{
  "d_mlp": 2560,
  "vocab_size": 16384,
  "activation": "tanh_gelu",
  "positions": "learned",
  "attn_scale": 0.125,
  "parallel_block": false,
  "init": "normal",
  "init_std_down": 0.00482,
  "init_mimetic": 0.7,
  "lr": 0.000429,
  "warmup_steps": 297,
  "decay_shape": "linear",
  "steps": 13495
}
Each number is 500 + 40 x the weight over its row's rms, rounded and kept within 0 to 999. Layers, rows and columns count from 0. Numbers have three digits each. The size before them is the row's rms in percent of the matrix's.

# down: layer 9 MLP down (transposed), 2560x640, rms 0.0444, rows 1579-1728, columns 360-399
# up: layer 9 MLP up, 2560x640, rms 0.0433, rows 1580-1729, columns 360-399
down1579 110:540469537495505504494443489509502481492474495496458471522507542460505535546544497460522400475458508537568444479561458477
up1580 106:540429532455498472567487439464553537472574515506476468539429514518460519560484501513508505528449513463491508509467524545
down1580 106:493492505557498485451536448563472484537489535508505514542534411449488534503520561452535549525560542508495458493450508525
up1581 108:480468495472501446506515512531531477453527468452553500463470474530454493470573532481509435461471509421463527485514473445
down1581 118:485464506485528523541502500544544481529566517491482498486564480494537484501534476477452516476552506607511568508498420496
up1582 103:480512517482621476471520499522487520480443454499545519492571480489545386491497532535519531502497493482557489491505457520
down1582 097:481512453559496526489430491537570522527546492489452507473495523521487480569546462479487538382504500491515498564521471506
up1583 102:510485451474552471465492423444483514495562525596468549461475545471513559534530448488499470551508476462501465459501472530
down1583 099:547416532517463513507540441503553491486493495493569522486442518536523584413391558460518560509443442538515468503437491451
up1584 102:466494488489473478488531532465603493481495506532466515571532536519475547521463534468424484541572532475440472502479468614
down1584 098:515456480453482538495524429526488599447472538427515477516476472560493506516563594508521432515508532502486539534543533459
up1585 109:512481457489489540542438516502510573484412480487506472483527480448471557554523527472465501475527478480463555434510443507
down1585 104:466475499426471527506492492570486459512514458433437435567490472483492457508426508487469475489572491542488444544514547550
up1586 101:530471504463439435478462507500488477539471495435524546493483531507571513615488539466540494484475521496616549500462555476
down1586 096:445549464503438495474511510423472522460471550501515460524482447559484537411477497508544461520505486553450485495535489501
up1587 096:524503469437477494589503425590478518459468482497517465417506452446382532461518458467459518546464472443468460458496488481
down1587 098:597563439502501517548481496549479501492488525446534479468455450500437502500489456485421485524484550497371512552497465458
up1588 095:503519546534465503512466481483569532418500512458513540411557513470479489526493448419497458538506487494495518518471512476
down1588 090:515490528592465477526490509505481454549490507426441461499418516498514541528582512513463537468473537509494490511459571502
up1589 104:551427603486523558564475511486472520501517468520556455585497484388449555522497523521456573597510527511510532487510490503
down1589 096:475430595478490506537523500473504470515543511468502558466565517539455490444529489454524487506508505531508515528459453581
up1590 098:516490478472453552532427529521510509501486543477519535484551427456532568417521430463451488480521437472497475404504461487
down1590 105:507479461524483467526513525531458510514508469513480437492500425539553506521459561529472417563472506540464503527534462514
up1591 101:513469482503522567437482528468509503452461468535565457534485511497512478466483518494474488572458488493539480466449484524
down1591 096:472506556521470463530464513504460498547538528493507527474471537482516386508516539477491553557540582510531489484442472506
up1592 101:503442514497474457496438531486522595410556548513477557530496482474470489423467554527545533517502541507504481534527514488
down1592 105:513501525561508478502552504406493516549460456501491548546559574485491572462541475497440509506540495451487478490501453571
up1593 097:619474522461536550613474477491534429496488528466447466437507494487436505498497490468520577537499576513442520497555509393
down1593 097:520445459490508513525506466468509579427570546491493468465484452514495547467523510528479492490484542499520524502485458519
up1594 097:478463501563583482485535520548443498442522541500526450546562505523435446583624497509490541545406530526464514512504523450
down1594 089:548473465418399495492495512607504465503491477481469535505499467533486536422424425508443580471540463512545474528600482576
up1595 099:459451435510451556439466538448575522492573471412541546596518560466466492539434488484437512492543508530520492523431522506
down1595 093:531452545519531451512567444500505461489487479497428466487504386507462475496583518573533521491493474513584500466506564481
up1596 101:482437542424473509511500447486529515508512485471505527491554476486475454576543482444489519531508490453556535420491529474
down1596 098:478539491552505461487512479463482579491468514511484514523551503448591457476554530531512453539483507479488522548430478540
up1597 095:456436476542526594516499472501529570508525522541492536493480497479362500528507488424503449480548428496528532486468479458
down1597 096:573492534502459455471496515480543448556519523426492507518495491533457553487514554482540525513429492491475412555538500595
up1598 096:417486436472466476563493469527563463439513431506500546488525497466512505547502518553508523578529481532542512456438486507
down1598 097:484473416542586532533579499519499530532477520456485489496550463493508575542506489492521502491465526430521455448458521446
up1599 107:463555506493492464542515535509447483469524507542530571523446540551504462508462511534531500493494466516512565514549460460
down1599 103:532471439481502491474514455493520580483542498510535480478554490491488534532476528525524603531506446510518539425509487479
up1600 113:457523492417476501497440451537445354479487491509528597520437486446461468482523501489508574519517485467535412499485476518
down1600 120:471515518542476461497538538563567480473483485481468507531438518524511511475564525550529478459484440437525488449495418533
up1601 107:511453500478569454464494404521462372496497511527517520462463539505454421504503510583486494500475535499498479437458578401
down1601 099:435584510566510443525491566495488549507566531507523547520532522517396490537467535499407458466464551493579466489500464468
up1602 089:475499514546521452480581482467521538520512516558518519547536541525472472446526508509464551539521450507551521469489516518
down1602 099:573486434436499454434517478483551463478552521459535471577461444431559565490585471489496452541503539514401398582489501496
up1603 110:513512510526522465470504447544461505430447526492513491589479530468526467509510487518471487506501458526519425483445458445
down1603 097:538436485452493500505477502490537449553496462434486530478523525537564442502496530452558496494492556457542461502513490530
up1604 096:526532491503519497480513555464513512498495549534460510504416565476472439454489491488491513527559476537539482520590522498
down1604 098:523557512459501501551537503492393518534507486505545453526516514446540495536539478504492512487501511472517497535512458525
up1605 111:463444480517508452473467528484453598446509495485548519582466497500473531545489490461456555533488502433492514514520517447
down1605 104:492470485507552463514502516405476558460477510472513538527487529573459453489468480510451478461486495522494537484454462534
up1606 106:441558498577510502469532491484457498557444451485512445541484509493511486543571540528516508465483456456595522466496520504
down1606 103:491567447451518427530546514484486435421465533516568449523444540550564459486514532478492547511481501553440473479505475596
up1607 102:433552486555575540508492467560525557540543499476513538510486482522429415510438475496467399449554445508573529507477495514
down1607 113:542553510396518500561528532581510478568484495455572559509521520470497514513587493441473553444500436487548514530531508531
up1608 105:454587535526515533522521481508510441569473502447463572499568450539532487466433554487490486495527514458536488479491482524
down1608 109:545503504481497476531520480511530476509501482562498467509524448584528538501496449458535475428477471488517506560462442509
up1609 111:521501513530537509527439503487493401408389492450531431409532504497476498521465547477483520454474485576474570526479524533
down1609 102:534532439457532448442358454515472524461486633497527473413490518532512552442599502509462449498525530460458528538498537500
up1610 092:532503517513449595395453466478478553475461492449541499410465548571479495540507440460441567588481515553546466560506600474
down1610 099:554597518473557448453514468480523488542484498553554443449449483500557524450486462471404469486568529489506414566460489458
up1611 106:429460441392461531545507541479475420469556489523548500515542511441495502469489514505487546550481462536494476443538496531
down1611 100:479542459477463517469502513488530518477525471415463482498496555454562529531527554531492486504469520471474548525514479499
up1612 102:533451527532455511456494478441524481495419487525478533455561421456472502453453514467467482497507501511482573513517518441
down1612 099:455454511534476544471603562489486460512588500446535513526465517492521500496582455504546486519574501557488484447489530550
up1613 106:521564519502554447444483467506575490468468518478503565478554462426477471479512532513453593508438466526532529441469492457
down1613 100:466389490571487493464520433532489537479453518511419469459503460453474439486501493501484554499529508552468462471478451457
up1614 106:523452446518512553524430505475475476465510474476536533560561474477461404435496492531448464516517504585526452531441512525
down1614 092:458426474524547476491556493520491568559455509554564480495451504479505531512479545514450516502517534503583505539521495442
up1615 100:476525476550490465484474497466502492530503503478473499478490537514521495504519568643519509475559555399515454449568448466
down1615 097:499495526451494496521493448527449458454450505522428542460515459551531501526512462487548467509570465439445454495508505525
up1616 098:529485494532575530432425497539521508528449526482538488545454530530546475442543518559486527480495501434463432493535490415
down1616 090:492499507494475476536503483420513433456479438486470492440495444505478450530521554508459501492500460459510490538464527470
up1617 094:528532457476520472486478549537454525520520460549450441561509423504493529440495476529469477465496548533480408471522489493
down1617 089:492409487518473526513524484473499480476473496484499556483488561523502460600489569480503549529498393448509573524479452494
up1618 094:490493437361486496496451551490460493549506506472459457575430490592502541559561488498558540409528480515522485469467431467
down1618 096:578492562548503527519504578458511487433486491520466489452598464527477508495427496565501455507497564498471417450483479589
up1619 093:501492540502451485529485497554530460480548413469503487552501418474537489515498501529547489474501487545493533473437497535
down1619 096:484450551468459511528510449450477518462483530510522455470635483521526576444600554503533522516498483499500422430499530490
up1620 093:448563612474594554507485470571502542528483438494530545500537534461511560505562567492515415516476550499550477575479429474
down1620 109:494503565485482477555495479508557519526552500503528489466509523518540516514481423525517493535524497562427457624470567475
up1621 095:479554511447460514495420494530529493496469571493448489471524529534540461506520537440496500436572479414576431503429520425
down1621 101:504547442547426545468554507525538445513571546512549531528517496429519483486479443485502480451422424446491478488464507496
up1622 094:557562482543537529534503609542573596497503455480512489461489558423491541554455590513469556444510494511522485506452487492
down1622 090:503443564500522545485526428528515467499491469474500501532524457547487495463503539550477470478555509464520445437450487385
up1623 101:537552548504544510475428515477515529525539528566541521526601447452439527478526431438475498525448493577534480527503495466
down1623 108:555483490602532524510440486550495600505527480509419435516541461505548497517458458565516486520500423498549513494477495496
up1624 103:487505478502508470464519524473580503506452505525502464469488568497528518479492481507457438518525445441504498377559476488
down1624 100:504536459511502512521498531489479481428483551473487476467530457471462523513484532470548520541528534460562515471461547542
up1625 092:458525600462550549466573563505519543477462469546468486512475462521455523583488539544497539500524563504487502416545537526
down1625 089:474451499472514536458475522488531550527557541481519446470405540488476402496503473535475523500429479492552525486470399518
up1626 111:485488498529489491469450465569559559497505540559560519601532446598443472498558471523525595515495472499541526403536474517
down1626 100:461501477545555482509513510491542543505486500451525448425522431493430516466499459547559523451467553485517459531415501594
up1627 099:506499559532484496484518509491518506479467528476521476517489481484448499502456488515441506492487477527506535434530538508
down1627 091:534494500475497504529599523463537463441488482497539407458504506447516436442498470427458463482442546532491483490474461591
up1628 103:568525468462488466493491486523517497448501542514484543441527498505465504553522463477433567505580527495495537424521492390
down1628 093:475461492528523547561482505466518531504562544477464495492491501523504483475529453493502480422490489597519528476590428513
up1629 099:551396474517538529478457465523511490456486531513574500507497592479451538675495510528452551491454514450442504487447581477
down1629 098:512478528448534519502497531488510510523427493498480517501515424493529525498526461558504529519542469574438486512392497525
up1630 094:496455518490529475500432506468513434512509497470501553410500520505537471517560534513479466422512521547501477487484551422
down1630 106:491534531501571459546596482502500481488499506576505506504517445513593492559500467470521545481478459522448563533464472473
up1631 106:497475477444524444524485557516506554557553465443535507504537559479505515484543474479478515500461479544544434540525511563
down1631 113:484475522528452491525439512496478480484501481536512475533429523477526649501529567544494496554485509519509457489495556544
up1632 106:533433476445567566515492509421456497483518447516494451532542518541492488548589491559494570488461491501553522492506488486
down1632 111:505441492470488515459557520464528455485481449497443552539462540504464454544472523489514495512482516437496473481440525547
up1633 102:536506460489454460484538417551488525429457484487445496506462441500517468488538482475556449566519493488482556502469498464
down1633 103:509524561528455529530466519500483568560467539479547453535518516461447553585538499500460487495522458540518485525471418532
up1634 100:488450506490438536491420488430496512484482522489528468454480558512436505564445575473512498559533517461528463430488511562
down1634 103:509456487447519560495508529465582488519522460502498478525443528490530536482542507416475480454535473423534481457466467556
up1635 100:502511522471473532431508535455510451448544511510495483538519555462441498492523534487514508545526511481512461537402490530
down1635 108:550497485483507499482519545500523472515499528539480460420570515525483488415607450514541520499524525522500586494449491545
up1636 107:520489537502587483441499540469514433528423475541508509509497524480465425538524453528468493548522555476515557485529553497
down1636 095:502489478548452466477564453461477518449527506569518514517473482462500528527483537472525507479463528487550536603505474508
up1637 111:459515460527499550520543441546397520494513433536526534490490534524417489443481531499536502468493476487522566470481498513
down1637 111:549562491462523504552482518431507439485502502464471487490467448472438501438518440483452471514465467447476421507569501516
up1638 100:490551502512496482473559536529477458516404318498501463501539515539507469550491476455509451470491560471455535536468533522
down1638 097:415425553499488489491469521584596493463500545505477475485504495472553484464478483491463497506473379429524496494503489519
up1639 097:458555454468568475503462500521468508498511509586494480579508514573487432515518525468559492586445505478499467526538527458
down1639 090:435531549488518493519521616505503506499472439511409481478471473487500498426454485545477480471546563586506495498530524565
up1640 098:479450488515472480536480568583496510529500481554471537546541445549501461471543466509506525494500475562482440494538472455
down1640 097:496527507526491591539456527440509521477505504448556466611520597497500498498520465441451523547466545499516503440462551502
up1641 099:528532450385516530495538497539515549502513456523519553509595553473537468470424562436469516524494418507456522437557445547
down1641 094:509509482486521441508472535377442520488501468442556530520493487491461526448471559454494516428525545537513437487401590540
up1642 100:426610475444515529473458490477528511519538416471541536425602452539553530460463514499486511531539528510559516500529550491
down1642 101:506501503500449496480421467568469437460527511437498476522507552508544457475530539512494444514481514546533544453460493496
up1643 097:489488515480584506456454558566450507484496451464567473543532533449467507532523525467443520492471479460498502525507504423
down1643 095:501447534538531517440539420493485484391475533494524543409460504402512515504493493592519393499501481441455458510474504605
up1644 100:519488525448423491537493484461554464503471532463433532452603470529484524506373614490449471522539567475536518520514514524
down1644 105:518551514490504524524495527465448539496505498494503530511393455493509508447493498543472474487458516566487515502499539526
up1645 092:465467537500582499489477467542468469515468568482511429490546482508468511478521508519513437494497450495495470486540517410
down1645 103:557540585459471516552571577484511558522557515491649461444463459509507512517510498464506452502495482533433450476439520405
up1646 091:494520445469498512537430556451502554533501483545503512509524518472524470520429530588489570495504551442504485504496428435
down1646 103:579506536455476476485497522604456500525489578347525492516487481482466421469533435506513445540512472484493488475538473542
up1647 094:469466474456516508509436600449458548431552502499564473491515476448564531510485599474473465481433449531510504481452486479
down1647 098:506503549526475489503481546482492488512470539415506473446536524491466488521530515501483517446497422517492515503522584446
up1648 102:514565494529505508490549466504523454472531493470461492442523551538496376485548525455513604505463520409500498389512511451
down1648 101:473504482530448437545426491473484541518451514500480458474461529485570513539459526506515501458550464437472466473504528532
up1649 093:506491571545548551526485471506517499546459490524581486518534516422517416537480500471493540518518514501559519398511512506
down1649 096:485514498455494486532532511529503532450527470487465433526511478509458488479498473467480439473537502496559475574483469449
up1650 099:525426488477525557503463544505470464460526519502549478454452495541572527493481525527473530483516500496525587486497535399
down1650 095:496534424513493502479497475559475581446460503499497462578497427429583487506514503538534545430533497478490517570477574535
up1651 106:448454510503494480515422549456495550517496565575572490458534460491505496489457492561459524426518500454604534435543494519
down1651 099:514501569447509497509469499498548473497529427563452444529546446545489519495528437432507489479509483459464453451530552469
up1652 100:516515457538538458479433471485473476485508511436481540507524525465459487478531546513478474447447538516526539508559431423
down1652 097:496537515485438526450484462562536469504491573503497483477387544476508502477479514545517416492506475438472562546509484502
up1653 101:544519539495487513486402541442503508493478405494558505498518476517436520496507461506453466552482486480557544424440458518
down1653 103:501452526465550530557492476512531526485502524496491500513529513517596475529573544559540489512513617616515497484463434466
up1654 109:450466498543602576522524488487525424471464454495512501502481485564448529518546416542482497510560527437472524514512576500
down1654 105:471514473464486471502430527485555440490588509479547531480516499411450508514567571536516484493533577524479510481503551506
up1655 098:553485473486497551462452491505501522463527523491493469444503470474500500530462499498501537476574487502516470448410515497
down1655 097:555504431459483496514439509508489508521481455470517585553463492540488563450485491528506444471473462481531455451463474512
up1656 098:460534485406497512487485490526508543545497547484474461483491472500496461538496473403511513480512531520483503483512522485
down1656 101:470528562512528496480561505587507561532458501484460478544453593504398525500461521480560488442531517523555455562496519455
up1657 094:638546493471490565533419438453502520459409472510480433522475464581473504583504447509468512586425461585547461497548524499
down1657 090:517460509505505422526494489508580464509548538519504509540572546472525562471474525465535539518527481511466494470503442563
up1658 093:512586461485549434547505485517526477536561520532498472529462421482527538504532478600493518491535464542529478526532484552
down1658 097:474457515551567528477492530532563519508531468483498482483489449508531487414541452505514499508490570463451518450404522461
up1659 103:520420525554572438519523475450468427513512462493533500528433524411545466530555479525530472428513437489488540468503490510
down1659 102:538508520460535532472523491567540497493490511501518439519538534484557469558510433449498521552484495510510534539495530455
up1660 099:478478421552541497544547527465466498484451458465465476537480581491497509632560486475520481534544472524483489540538499530
down1660 096:510551558523448515537496465478506466438517412498543432499521449467462537477434494486471555525471501483475482523508477526
up1661 096:491450535514473506475494548502446489539462446495559543462516484597526523447550615418467533572478537489505460477448547416
down1661 105:556443583540507444523483506490519536541481467440560511441507523503527523509519472582557508514500493523460477546517471451
up1662 099:539460510441525513552541475487586451421500481490466529498543498526497435521550468515461512505506486489541458529599513503
down1662 092:454433428543455505511476521497551567497477580465524484482472512525609505492551588477554486503488506557485537487535512515
up1663 103:494539491482525503459435479436430552435525490484506506518524452430495535509489487516485562471439459468544472456565522517
down1663 107:512533456532494494520435547434544591488491479548554464528518551508499510484483422450489513537519498483474494460494590450
up1664 108:485533460526452496501533524529508542511487499514491524476524517474508471458581499485535392493485443497467432476432503445
down1664 110:492521543505487489516434450501458497472436473434543532456497553534517476494389556461509516522498552538484456564474486528
up1665 108:543538448475564507514494478482556431459507473471499494500552424465443455585559543540453508529500491488446517512541459466
down1665 104:561533586522532484472505501497555460487514502480534482501467522527531485508504473576513536486495444554416420478465510459
up1666 105:476480516530494439536532452548557576458546447520479385474494521515549496513491556470512484476464513548511490448461549530
down1666 104:480470541490526540458554528527549578401523581463376491523487448580436495468507479508558454502541456487539480570511510507
up1667 095:524525467424499516584412539532570467504467464556529538465537534533505525545472478465459498499475357585507483441535358494
down1667 098:531469477530456509539498565515512449524468471522489516517443535454545463468467477506527471495541391457530464457445465491
up1668 110:432441440467470498498473478501455451433533469566472543492503470483493478539488525494494571556425471439575460521501443488
down1668 098:522530532513482461532553472547480539531493518518458540458580441432535469447522472541526454472464512480523593514490528470
up1669 105:476520507539511508441513449472523483504411550504528428475541500492519534508592539540492561480444495434565511478496491518
down1669 114:525524507561586528470540586498543495534525509508533439463467446519431516524445487437462540530452505439545522494544555500
up1670 117:528507509423471499514501499499536481547488464438569521485470503518459402520498523537499473463481418533448556514468511454
down1670 117:503479467493429516484481496448492458514454507559530470455514463508411463458491503475520414493490472517465512449454414543
up1671 096:479478456439479467578414449486498468494461517468454431471498489564430484514584525453527449466512490487460536467480467524
down1671 098:534513517584478425448507523487503491551539485484551536499521514496556513407493474512481415477474472556522529451548494460
up1672 101:528528461532541488510551472472531485523535516470537464499505407549427501512476602521517552507496434468519515480461474431
down1672 096:470361459528448520489553632449494465521416500579522527523570535465579551477557428451443517496444563482534416476545539535
up1673 088:471473468449548546446495456547546466517518505565548539541560542486471504467553536435444505563479429448494520447492534398
down1673 094:448595569524481474485525467486505538435561517505550533466541464457506497503510497442532543491544499483458432455450471499
up1674 091:502488505527525508475444540500585449490407480498497464491507554547498464503479535505440537508486515526461544447507508519
down1674 097:514510521509480539482469520461465510456495445465501401547432474502443579469503464468544477494491482518510485585482547566
up1675 102:583525454495571476503449508529512485434544484473499584568458572490494482584528472433466488506434470553505477458473444474
down1675 108:542589502477500473487523463481458542517531514556495548561524503480540507505488496530473468517523504438446418552543499473
up1676 105:533471523463517482536526446560489548456570497483539499530591465460443500494526562511472560575527461496508457523532474477
down1676 110:521517533577487460523598532494558525539454543505480514533492461526550491528513475516456566473409538505427461553483485466
up1677 101:477494438475442569448500450557497446474473472481453471443476489542515497505501585478488518504442474469473534453504535487
down1677 112:461520568473445485494554538499495472481525501484531551516492508480468498539460486500500445519537515495478512468507513497
up1678 086:506520482503545412486508518507485475508468553489576529494552520499530478394540482572514534443524501424480465516481461526
down1678 085:574501536528467522503526498463504591485599458532477484498509491484503511529490471474480417482501501569457489521539484555
up1679 100:455499453435492445500464492538472566491569514470568461422526576515517534535500481452480396517462498479455512529537496368
down1679 093:540529477557500512539456500445500427558469499513521507568557495441520452487510448477497490399506515535507488422507551548
up1680 100:566543561533516520516563444542527452468480434494525512500472534566402459442482575553522518549456508523485496451527492455
down1680 097:585555433499544486514577481468507513547529497500572483469483471469533452553498471426438505458508480465508428459496455458
up1681 100:503540597477502466490436451446511498506546523492468585543530486505490474461534468496520484465475478472521551515462491456
down1681 093:489469538434533471498544500494513486492500521549530435485485499463482532417520457541444416511509463514474504518541546588
up1682 097:511461564491524481439414483510461476535501525517502451495579518472525431577488455499506548517497467543522521532449512486
down1682 094:469502443514458553494487503541537533484516540496430569532530450512444540475543470525502526440497467498488468513488503456
up1683 089:467510475477509471491456525454551503462491492394553478566538529491503436537534482589470437547455580501530461547528429482
down1683 099:522561550448554477473456486542468472462490526481503488485420515484508510449459461471504517489480465472506548457566525553
up1684 102:472532574429520532528503550530492482482465521572521490520517478573486503518518501567495469487462511485445460517495427418
down1684 095:536502576548453503551443521500439498486521461526465475442499491480497476501456579495469508420481503424507539540554510485
up1685 094:494464592473567499513461506515436501511467517468519474471503480519450480521510469511471561535474525515459566437409498496
down1685 100:505477510467531539520479446503578524505502538541525506535473539490511531502561433557508418486465465552397448553482469477
up1686 098:466497434505509455464533469486401520455503469548474547469484557554474507454518482479525485502545505497516506449550529476
down1686 103:504562561480500474570486496479448542477471552491549490542507527438500521509499523537507551567520400488531515484535450471
up1687 106:514439500393513491516479482487552484584519508468587555474551524505495485568467512579524524408531479528562484463440508528
down1687 106:511414493502454421507505442504501513502512441500489482488491518477595476519599560531477497419430496502436568517507480576
up1688 097:485447479452523472515499517498458463477494503523535551454484549512471476532568518454529493512488432492456523544470459434
down1688 094:576443509544565538486406513423457514501470479552510459482500484482506501576490541511509477413514531481536458470465452458
up1689 091:434529523491529525550449431453445503477521509514541418468548482527451535446522473543454476449489530486505519492496544484
down1689 091:544518552480509508475462557498504453417443592496543568548527485501487513436499543505467564507476449447493537398438536461
up1690 103:519465465535515542462491458503493544438464424510485500491498515490478500459467503487473502482536450498492508471479523519
down1690 105:496501493503593485538542478485602495519511513568418548474566525458469495472429486476500522456499533542466504490553460485
up1691 096:468458447468494463454537503479503496504480480449484466476467446523474486469477528465539513421506502443501517489451461577
down1691 097:434469564551508608497485525515493469555521528436571465491527515450544491549548538522431583563449460547542549485475523429
up1692 096:467532488482448530422488547490547560501532529554493476531480509501562439466483485521394504527518514478547462512543450589
down1692 090:549487591530475552493459484505546561432496482529503494468503478454521496502430454489552517482478544550501508548488461480
up1693 097:512432396469496553493506496517513528510493508485542548533474524451440503452502575482480492468524499459522436518485514511
down1693 096:448503525511567475505532510428481497556502487506491452507515601524482525501437460516487553433503469547454506529571482536
up1694 100:501513546519541481436452496528521540383469474462467460529486542451464501549508528578459460565499609460576445508512494466
down1694 104:498566520491555475466505528507550509501465509442459505489420540474429442449533555484477480486423517557428517536559594440
up1695 097:433433545522493407511504550513600441444505509535511463498483472502508490331590474534452524516533545498533527474476460519
down1695 099:514505570483513494475495498500554525477575493533516475579459431495452542496466466486478536452540507508461476485444459439
up1696 109:484547497477451484453511524533534585448461465503542566476583546466510464472518486513433476522419476464525497459342499426
down1696 106:499569564506522433409403494506519508475458478516507588510480411497575536490489463427484544550541496474538500405456430508
up1697 095:525508521478474451474520468564404475574575488516470442579541514498515499534497539513484545509551472511553540500504515559
down1697 095:481518522501486527547522463523454451426493499465494543492484470436476477474529450419535557480432480520453559515538527480
up1698 110:487477527484514549472440503546481525504502570485580533519570485505526467486466522464456551509453488538516463440488537483
down1698 107:498492461525493450506520546477498495526534534485488532473450538559378529536490501520536506553487519498507553560440549570
up1699 098:527479483460472577435519458449498526505521467462551495528520530406489501551457505530473523589481506465549494434508545492
down1699 087:485548495534492502506484520490502526493524522546501509591589471494506489485499545504488442443470501490495516577435493511
up1700 096:523472504423536482509488557583542553474475496500492453567535515538531414554454536530471550579468501573519487510469485485
down1700 105:572501574498482495504556506427515529530456487536510464513500420563479511486473501517483530535474530551470430473500552499
up1701 108:481468502515474466477449396516479464493539447383502521475452519454535475574512577549462518572499511520524515423483478437
down1701 110:585502494537521506517517468545472555471511476504591552572425541514499547546529464524487528516453536507545500474489502442
up1702 100:508494477413571420424417486493538489534518461465466540462460432518514452472417565515478574492493424458534468409516513439
down1702 100:518519498498464546448473527497568509572502532453508517467485497496465519504479459484505535495498477529504454507494545484
up1703 094:398500433519478450501466467488456515520478533544503512527477508597539515454475463473475448568536495526528468498530563497
down1703 104:468577518519470533515464478467474517518507494550485497529554403493463492476422468472428433502514490499546477513431444477
up1704 105:557530512530533565494545450471483558400462449483522557505522503604497434577505513525468543501494445446493555498399490435
down1704 099:534448524541491505539514501537456471513515506516508416488529438538520513484499534566576502476533448475518481476439432483
up1705 109:498538516587494472479553501530404476496510483433547486533505540521413450522487530478553502457500541486499421489471489410
down1705 105:476548498553484472523483490465460494460436452401505429614459562565506556487569558496543477534518491502485453539490469485
up1706 097:424506465511516466468532499534402501551478517495532452467466472491513539432549488448478495552463507529526519477436504489
down1706 095:481504542531484526518443427544490471477477440549529475519498453530501455539488488551511457457579521526466460480501459545
up1707 095:480499548458577468529471399503525535468539440502526530478509567477501542512567510533507515549453481542522505494476544399
down1707 103:525512477453593505548424527499517531493503490540541492540445532414490537541476421573517575509403497515463483389521525462
up1708 096:478525477484461503472437501545455467512550471553499565496559457492482460480464509471462553542523511446521508451526558511
down1708 099:476581454445564511472520469474514591496494444504494454502462493511526554540529442487475532502532499523382514517492438522
up1709 101:463447436533474455416422507442518552541434465499511459563418503447528608488502497514516507529538530509511487412517491503
down1709 099:498594539415489551547478499511406480475535553496460478467473501558591513501561538515513474477460439492517482506499531484
up1710 109:435503510566455454507499551517487466530413461458442391509497498591416496512465492493464512541487500513492445508548521500
down1710 112:506466472481525466439486540508524489517508432494478519465478509474470534510490499481479528502477491466466537528531525509
up1711 093:533597571443485443453476561537476436494524543476494449575500517488573510489508555515468474513451466605548498500497513493
down1711 092:532495496513487488503510475476573562452481425520476460435493523427550479539472464461491539565495518506508477488498494472
up1712 106:442529481555553518503540457490533529478549482557475530563488511540505485483479597528430486478536447528533492470470489503
down1712 109:475478505539477568469521492539461441486506483555513447565467468513516505501448408382460490514498522540497375468520497516
up1713 109:548525603469503479483483475552503534501488531481493501496449514491536530540523590506461497551499560506577532496503515448
down1713 100:546472439508448480495496551521509577480544492502486492518506437525455466451512599544488540500453546452504454470587478487
up1714 112:486472406490503492488514514433518494478462487409520471459533483475453486519470462557500572488477566551498522462464597477
down1714 103:457506450477496544439484474508484534565548464474479543496489530418485466432465518503510491506602471552605513530482507463
up1715 100:514502522488423488504518479544491561507534433501492445560490465478545475481404522530502445492498519462515493494495508476
down1715 105:529498483544542505471489589512464492445508470536432496621542490542514548418470529610502509482474522518484493541433491522
up1716 096:595429494535504496520482491434500498477547454467448518526516496507446431562487495491482442509475375581540504445458475490
down1716 089:516516555533508531457470461496532479507483540469435492513472475502547532461477468492533476499487594489475531481452475514
up1717 098:489522458503438541489448486486453489412408503410501573537441516513486528505542524422479506604498501528508472468494562454
down1717 094:574506530468516458485451439477526530520562514512506485448509510513515477527554481563511509530466440506517422527407460511
up1718 095:486559524431529444521520485570549430455460432395443491510515507556466405552489541573459499506476512505554437478495509484
down1718 097:421467490427467425446531561510542497516448529453483456460432513431500489512577469541547549555592442504476489545490431557
up1719 092:557483568530536517538419551528520527450513548450557542456539493491544497507512492508495488466525550528439524498504532513
down1719 088:501426494519509472510526537387320459502506494415546505478522421493513503535454515543536546497468533447542534455461558438
up1720 102:496551531516568466541474477554509532468446470388523520529540508572458507471437502549441525504535531439473523515438573528
down1720 094:434531435563487417498486515537471497552467452485449511533487548448542456475511529539521555506486455556447412408546499475
up1721 087:534538421524489512447522543559483516428498501550501427515454477523417570518461458543452447557444509523451516460421537445
down1721 096:567457578483538515522480528485537508536543431522493453434533494489522463454592516489490518515523478559507572565544553453
up1722 092:485557540495522507606444443472521503461486519522529524550480470541452483540520514516510537459450523542497468540497488451
down1722 102:532505543456535458488427494487527534431498542475510447512513467542499480472502528546471522477471459496535454488474549491
up1723 109:501460497475475488506464503550482512485438488545518488467463474486463507503440472502373539543525480513582449524515537449
down1723 103:525525548472457459472500528481471493520470483514505586493490566464468549429512558404544549513478583434483486518578527507
up1724 104:521508530391553515531523506545464554506510465662461451519477431478522433516454482448495517580512479473521489497486494590
down1724 114:513549533452502501533506559513543545493516535527476521525464462442494508534507500473510540480403517469490459486506467497
up1725 099:586516525501459480495443548451507481476497523506476494511523542540445540452471452439418507532441500533487464463537513475
down1725 098:505435483497570516490527470570536449469521470475499493558529543528522523468507464590496548507462438452483529524478487518
up1726 104:476540460466486489588469525535445505501549442508566439535538512461495514448527473547510637519507445512506461472453458485
down1726 098:536521500477469486476466485526481551525490554594422443468515514494502490487484458466508575547530560497521429504457475488
up1727 100:533474514438505458517542624488486517532501504535541516524562465428481488506449561564539508457370502513533506481439433430
down1727 105:479512516420552488553504496452505548533488424442509434462495534488555509458528439474487512502511424501498542479570416535
up1728 101:492457490429527450510447483460481572436404515573566464434492496442487495582474509516542568497481420439614476472496479485
down1728 098:440497526405556493474492431505531413394506477499460492470498479428524537439529567550539438527475430469467477500420509488
up1729 109:493566585429492512569555528486478554477523472558522534587564479526518488503509464471525452466530550491504480453535494480